config.toml
n_layer = 8
d_model = 192
n_head = 2
n_kv_head = 2
head_dim = 96
d_mlp = 768
vocab_size = 512
activation = "squared_relu"
norm = "rmsnorm"
norm_place = "pre"
norm_eps = 1e-06
positions = "rope"
rope_base = 482000.0
rope_fraction = 1.0
qk_norm = true
attn_scale = 0.154
bias = "all"
tie_embeddings = false
parallel_block = false
extras = ["some layers without attention", "local attention windows", "capped logits"]
init = "uniform"
init_std_qkv = 0.053
init_std_o = 0.0
init_std_up = 0.053
init_std_down = 0.0
optimizer = "adamw"
lr = 0.0037
beta1 = 0.95
beta2 = 0.95
weight_decay = 0.11
lr_head = 0.00717
grad_clip = 1.0
warmup_steps = 346
schedule = "wsd"
decay_fraction = 1.0
decay_shape = "linear"
final_lr_fraction = 0.0
batch_tokens = 32768
seq_len = 512
doc_mask = true
train_tokens = 133400000
steps = 4072
dataset = "wikipedia_en"
Each number is 500 + 25 x the weight over its row's rms, rounded and kept within 0 to 999. Layers, rows and columns count from 0. Numbers have three digits each. The size before them is the row's rms in percent of the matrix's.

# layer 2 attention key, 192x192, rms 0.111, rows 117-150, columns 96-191
091:479521487503518471506519487497477499533501502480488464490505561532507502532493510496512528507497505491470478520517485464480524492476500482550455457491518451530482471512497523503469488454504459468474524500467502529517450502501505473466488526517459462528511502551507502548522494510500521472
104:494535515553503518445500510480549543482506537519491503511509465536449526485500484515444521513539490456536478477517536484529527516523528526482479479507530517479504522478503488489484480488461528478514520499493524493489493437471481513471520515477503508489487498488526511500509490520448462471
088:526466509528508516469500544512475498494511524517530522480518431517503498516496524545504497470506534498496519498530537459515526548489521462501456506463476491479508499517467524490509506522442459546523489502526451475486493483472498527501500509504500508477487547510515471518468521483469487488
090:513520490468485539493523532469440510510447497521466489491455541540448494467534533490473507541460520481528491495472517529486516495476480460545507525507502503535475488498497517523479474487507507508500504477486468536513459499511470518486491530495488497517529521523487499452545506525510496534
087:489516491497522501448475453510459470506505503532508501509470487505510505469493479520514524517460514472494466509496490487533541490494521505523511495505486491525486527499455493417488481478522474498516502529487489512507463520498497527523486510492556509473517523516500512510464461476501496480
090:518540513469496486506493497523502493517546530507515501503519461487530513494464497480534490507514541458488476474525495506527479527471507479527479507491500499530485529538542491511498510487502452466496511511526512503496467487512492487486520476477478504514533511549524470519532502481506474494
098:478542526507478527516485433527476515494518467521542496544506479493552527455514470494522515499511526490473534492546519494515472521512519519531476505529534511487503493479485504463486498536493512452506464519460526480467513472456512494459536514511514537472539527531486473529444510471507504499
083:461484471450487523516523510502489533493518513491448511482471536477525539488497503484494529517496472509498522496461474525497513478487502497491521521526496524534486463500519483568493499502487495469499495494489482513526466513513496501518491461527482492547503466526458472515502476518463531533
091:527498477480458499507480500488494480499531479483505477464520542467504505581509485477504524485510497505513475528502497497537540499490454510528496495500472539474485467506515509491461484496544490502498506500500478485512497510512524504510503515513431513480497458472485510546510540465496528478
100:520475504529508516512489465515420496472480505531514493520525535531479545477524518480498479556552526506480526491469493489558532514494509472555488543483503490515480504547498491478471464495495511475496496463519535524486477495498488528521493491500472514490464514499480504503504492552513476523
092:505517506492497519470460465514536520530517511490460492528510481448500499450513494537459515467495479495485476476526552525504463500508518494475535516495537521483537483507513498492467507550465526533492506526513515482521518460485526496519504485451516505502502454472520488469491508450494483484
090:486515511504512478471471458471500506516534509499503477510497486549516503537534493504477536508529484484458517472530465518545520470493541461457521512483516523506495498542520488523479499510494456530504483513496477510519430543509512480489481468495488495473518457501498491531507505504483539504
092:506473531513495462492523523502507533495479513500524493499480496544509504458485537457530451485560539481464540485515470504531459500501563475542443514495528491537524489509470499506532508507550450538498501487508507517496505509504536506485516486539510499479508484544494495523465465551527539509
093:529527490527493518481506517514483527522502490493516497501525510500479501497517538448526523536519477529496526488498484502477484478497536463509520551484484506456516475506486505519474511482463534509479488474466509475496514492454463513474544490493483488491518498429485522466504532534468522488
087:457493493488474477488487530548482498433508498499452464481501469550475464491501532494510498476496513502488492494502516519460474484431481429491553500505492436471529482515515493516490533492499482474498522503480436463512475541535501499496492513514473497504536513505486493483492525507507506486
098:481514480530521453497482476465469483563506517436494542532541535482543494461483488476518524493504485483441524497518457518474521490546526491523481509450503516510486477488518503528511488487489475451494503520556520516459478498499500509482558471536459512521505481529457482514501497491488529493
089:470458475488505443512532549472556499486444490505497503480483517522502453540473495483520462471481466493456505490516490506480464498494480517510458481482481482522490519479530507502546522508500489530493526514534472501506483547556486469490483504546448487526475518543491470521519488500504523463
095:511499471491512501491465474462473515467480497486441543505466503517476489461509505491466511492489469518549491489521494482540494513511504523499490517496506493514498503472482496479476476477512506509514522521491525515475539464464507519508484498495543517497492490521515491471474512502526498529
092:479474522502518523483558477523465523515534517508518497513495488532502539520526502490455506530539525493543504477507471489499501515509498473484508480516519506517498504533443478510477505479489516476515510475472486503441519482496530514480495509549478528479547476468503524505488517552486513517
082:476564509544481525499525522462498511536503503500436506500514550527479493459531471480535480490473507466491468506493446512446495518462524483470463522489510520479498463528533495571509526504520518476503497448504503498505530536516491469462515460488483495457510494489464485501471497515491475496
098:490511488467473496483487494526479472468486489521452458474488524512465505486512483518492498457487467493533504511500547530552486496494466524506509508490488468486494493505496463471493520525539489471496515526467498491504465497473528498527437489501428513571531476461524496486540536512524477479
097:476513518470479520524500473533478505514541525547491503529523499513509546504518477500500512495508467512504486514528510504561498537503539554496490500488500494535497520569490461444506512515511467522509502499522526524528456444545508477501484462522497479502516474478503501529542484488520522510
088:461466526508495541471511511497526471500487460532555499495494460512556466516461515493534520496479516520489539505496474501520506483526485483469515509515492519464476535434473521450497497494505506533532461513501475473507509502474487555526471503482486517524469537469505512494467543529482473461
099:504520486525494495535504558476538561507507489515477471506536524556457502521523508487478498515479550515517452475524504485455497483517489501494477486487473507511521514463513514544478494484539521501487505526471470514492517512460480447464539514499529463500506548519493535545557491469483501494
093:501509557529499484469522479500508499561493451494460495537525481482524500452514475498557465487482504483414513506505522500514538535529523513498458520482547508510539461519492535473514509530492476542533491512487543507508491438487505483482511473489525526482486466513490474541473493479518479516
097:460486490469533512494525500515526483519482480487505480503494519486481450541517477508506533516468529506470520530475511510444522491470478510481482494553488487518512489490505535483525540454488498489500524508523487519510464525499462504480481501507501511539491496513470523524511544540464497520
099:491466504479525530519494450476486540490539497531491538499526498520465539496521457506480502492497516487506540515552482488482514496486502560444485482532517489534498508506468483476536526531488510504483478504506533493523482493526510478541505480502504523466491504537497508502479555489550506548
105:531506449492524518494507529460504502514495536512511489482489487461480459483465486503497474517470477489484533468511490494488500534526488565464504498493518480509483524548521534535511473498530507488485492457521515479521502503558493518521487526486513468503494521482465488507483510522519505547
113:499505487522489532504501529471476524499508519506501466511519451489482489511515509541531539492465461498500532471510532466502516518496485519490511502552518480521492514512513496497500507530514541486506477484501554474501514514506465491521511530465480525510487484516463461508500542486467483487
070:483500520499492508470502485514483467455510511477478527537492522505469508503498491511497548515496511470515477524500516488469532467482495478537527504484500462480509462469476479476486528510491498473516488520515484480523533498460525478503483472511464521472510502508479450509542482502461494511
089:462494544553547483480484487535525497510540489490530494537517557500534465502496531499483513488537534460454478514507512491490490492522546487554480501498483505486489467512487474482524529470527491490472513509515540471475467500487489484469519510498482523515501524497514526495484503478514520456
105:479523554472526495519513468520503468496522502484460514536544516542493528469509488457495475488528508467504488530535447498535488489514480503480468525473472520474496475485471481489467541475502469502485481554507461522520466465476517530522556490520498531509481494481529513528532501535555511506
086:520505480489505491509465493454510534493491508493526480504537481527433511526457516488475490510507511497521481500496516495504516475500448498492484501527493519518481500491537513508508499477486545474455535515531523518495509513513471504503483522492485502457459524489480539478544572529482513487
096:508496470485485489510477475505523497520499516495507471496477442474543496492518512563494506460483478502489515445526541528516498504506475512521516511511549500513490513528525516510521517506511543504494535520525492460525530543532503504492482483473486473511523476546476461456454473474496490496
# layer 2 attention query, 192x192, rms 0.117, rows 118-151, columns 96-191
100:529534478534525485501500510501486467520457490462505455482515499493500508441487460484490525503555529482469473482489481502499508503471484439510481508435498524479449537500512527473497533481473555472482514490500508447525495524547460498482506460484483491498453493541515507500494471494512483480
096:497470447512502516509477532493509495474484494479502464470455512504502509519534526447513561500460479505483467508443544444479506451442489499488481453491483482486502513509492548487507489516490536491496522522458510518494514487532491442514482467458502507501499502478510480464486439518492510463
099:503477476528540512496443500495514517531453508521476492496519477519475527509481465541524494480539505487483496492515488511482501508510508519501506531510500493529530497495493496548505532464475463496460499504543491470471496525487495490504489504500511527461454486482506504527507563470490479518
092:513475534510457521513500535479468458459463482477486474490487486499494491511518498490488512535490515503475544517495536495526467460495514488476531505460463483487501506481499517539521482482478459542512485485510488502460522474514499517495489475512513495504459474475528483511494498483437489511
103:456463519467505531495529514485500483535534473503491508494468521478486495476496507465471469535469499470508519490466466514503504500496500520516514483480503478507503519534465486488498529520524442522492487499444486528471524508514510462494461485557515526507489474468487503535522507413518508477
100:490507486499468528516519510513469516483553505467490530442488529489484527499498544457480531509466500495526465498434569498463501480513513481503518503446496524516490522529518512530474493483487460474531531495483520503519493525492522516533478487483537461513491483478501501498522449531490476500
092:459490527514507470482464477528540502502533516504533536527467513483481475470535514500473504507504461502543530506503448510489517469513505515510533530488483539479501499502486486526469454496499520496540511500517516498476549492477484574478499505521479510487506496504506527507541507502524495471
096:483509498481509508519469466499513514546516482518520520524524539496531464522508490497468521526503495525502481491506511513486545517485518585488518434547489446509525490527490471493513458497482498523483483489512532496520503474445520473540539510491470495548511510506501516509548501492506504546
107:502475513531491515496490498470516528503492519476484483477530521516449498544507492517490522480507469488456504498508516504480495484532497455448500498472493479502506492439483551544521538465507505520497529514544512490514479538498503504490501508491502504442458478484515500484541487449514501493
090:506533500514489483439501505465516482466499482484493532506517472520512467485493471495510521551500547466486496467481480463484494492464488475536470543476508525485509504477514462517530505485503523502490502516501540492515508499525464494531490493497492513541540512504484489492529511526499533441
104:532481511503481482480495485457493461506530498526474471485479495443507458517498519512483523500457525525456504490526472500483500488440458478477513472527479457477493533445505501448501497497509479494529491489525529501514536490489523503481494469498478514497473514503504502512513489498441443461
098:518484488515489494484494528474512498463492507513462518517449506499457528524545512510527479477487448480497492525454554496486518461530493506433521518512520506523501492515478528548487537533472494506536486500487492528484476465534505474489497503538541501484482495484509510506470458532472520490
107:497537486501517482455453474494559509532462512488512468501491497514478467514511496539530517489468521477468492478493526515448534484522461479492485473463522534506495510497524514503542499482479506482476517509512521483575521499479488497514538476459482500496545487508507485446516512517491477485
092:559470492504501474451498507547576526489499444543456481520457513522522519543488580517480511452446482524465489482480470536480506492472503528498492501511495485486508530528503478476528526533459454522499534510479528473478495500525466435526538546486521506491488461490489514508475524508485541513
110:483500491498473498496508520504485490517509537462487534490508523479490469479540504530509502503454477470535490507496505487512553507509465510502500483529505523504481490548488489500488456492522518464474476515520521526515519516475495494466495544517493496463484514473489553487524439467561495500
099:513515478515492487460509487456485513512480487525472490503445463484493499461552500526532496488498439522510503498485483488517522490462492527484517526538524509498529467520507511476476507531530516473494461496507487527426527493449484464439518533504527482516474519507486562525444519535511550518
099:513470491514545479478491531494487488482433525481491529450512536524496537479486478504529466535548510473502471512506529481520519530515525473483500516500487556520519474508498503573462514487480501494520540486503507481495518525534509541481469501525533515466488542506490508505527532486485447539
092:472502518495458504558520478541502482501506522500519458482523508499501497483502472476478495506492449540489520516460552540465497497530500484451506501507528478523489539491503536510515471519498502527523495505506517484554520515533483507496500507491499496477494480498512495490507514527468493475
091:550471486526454494477489529524534521523508519480518494504510489496536500511450537481493489492456528470483499467491477554502564533477472535507495507546503479513492463500503493475518452511512504478447515515510556511486530518465468498473518513485503484439499531518488499536491489482548511482
086:493540527490523496470475474504507532496484469544482493487521489504519503496517517490524492501568508469492473481527416542472465517479530522514495499511513512492550507453503506520474539469430543552494490484531499515530473535468497473538537520517494471516510489523484491482506556519518493481
103:499489543499483484504522488475502530457529525497507527485503522472486470479539523512473463518494535527517541509494470507473477472473483482469536516474489480473498468432504519467496526484513533541518541473524526519542537503470504521502483429498474514525531480495503454473512492485508462464
098:488510526473521534522509494505441489490477503488537478514489488491537525513501532460513515494494525511516497507499519466484442498487498496484488478446488507535467490547523537534503492532547447455493470496489479479516479521496523475542511507498498476534489496482502499490460470516448475490
108:518504500500481469477539518469541491501468465507488504482521497522506520466483483534499455477508530521469502511490479496497540504506472492528528477552515504519487502519489496469502502528470522505470539471479538488465467481478465476486509453529511515519460564513503520531468537531537531542
094:536542536536467515489471513474459474481476525477524514477464511482477482487518529485479477501487487479498487512458569454520505481466497495508528483458492495505495478499514488500454495513503526450494503503510507533508484508491468480527493440491492469488468484521499510490506412499481486475
092:497462523508456507512446482525471474481453497544540463546541492461510500519511508482453497479546465577497536505509492496560491504437514538497509483501500493523471532521504474478488443522503502522489460489492506484494482522459493509504527531486458464513485496487510530505466510529509552527
101:505451513474449519546471496471489537440500524483512505454502542499487565504505510477480468504494501513531485525482546506492550506501531525493510518537519469500506482436520531464484512513513484488524535464526530517507507523502526531457480478507538465493491554476530478440526511546530523495
092:477481529456454515515516436533498512486521488502453514515511503528497528531515493455487499479540532485510457525480497498519495470497498484555475525500486505508541477474473477477486505475465485509480529534498457550496492494469534513485525502542446540505490486470550511475537471501500491469
135:532514502509511477482520528483502487523467523509566506495500499476521451488504513525521487539476495516503516485517530514496511505490520516481526455494526484518473525512536507543516469505521509470503489470518527480547491511504469551543481487478533467528492546508493473496472488498510517530
067:521512460513457504522498559512504465539501465486487519501519497474513489466463481505501516496507459502532504501473486512534479527446492539459527498493482495513477498504492526475509516497536549492485517476509524513516499493501487485507499506528527530516513542492454509488464551480477503494
078:519470493464452482510474535494514480532510484479437472522518472509508496480482509473511545464491465538515494502484511462527487514455472492474540507506497497483512529504467519485514494480500507497485485539498494492476524504501543466507523548532508519440505532491493458541473518480475505516
110:530461529474522510516521529474486500478502506501484519517520515528529570534512503513499461513510546507519482514515497472543508471460496463538491497489504505523530487506514461444483524495460485472501543513498507548493496489497515478483508463519489505524437476476525511459534488519495475457
083:489515488526507493499502508503509462520456542485467500467533532517485480521489453509527519507488507490485519489479466508525511492502488521483500453515485508509448503513496500465491471494503513472445495511493493469516528528513464487465516501495462486534474498524492541521510519490529549562
094:502470476507502528468539515515529475498526521471480524469470486434492450479508480473519496541476468437507509502455519475478476479473534503488507504498526504478469521521504492510537496506509503487491471476487496498507534507547494542534484531510519543519572508466465479528472462515500541499
095:489459477512493464516532483502505491490581504502496484506510483507503499531465525463539529481492476487471528508498476480485480469523509465484480542459521481490533497487476476496496553459492462522507532533477521498471521460510535473512499497505507542474517486484514477544497524516488490448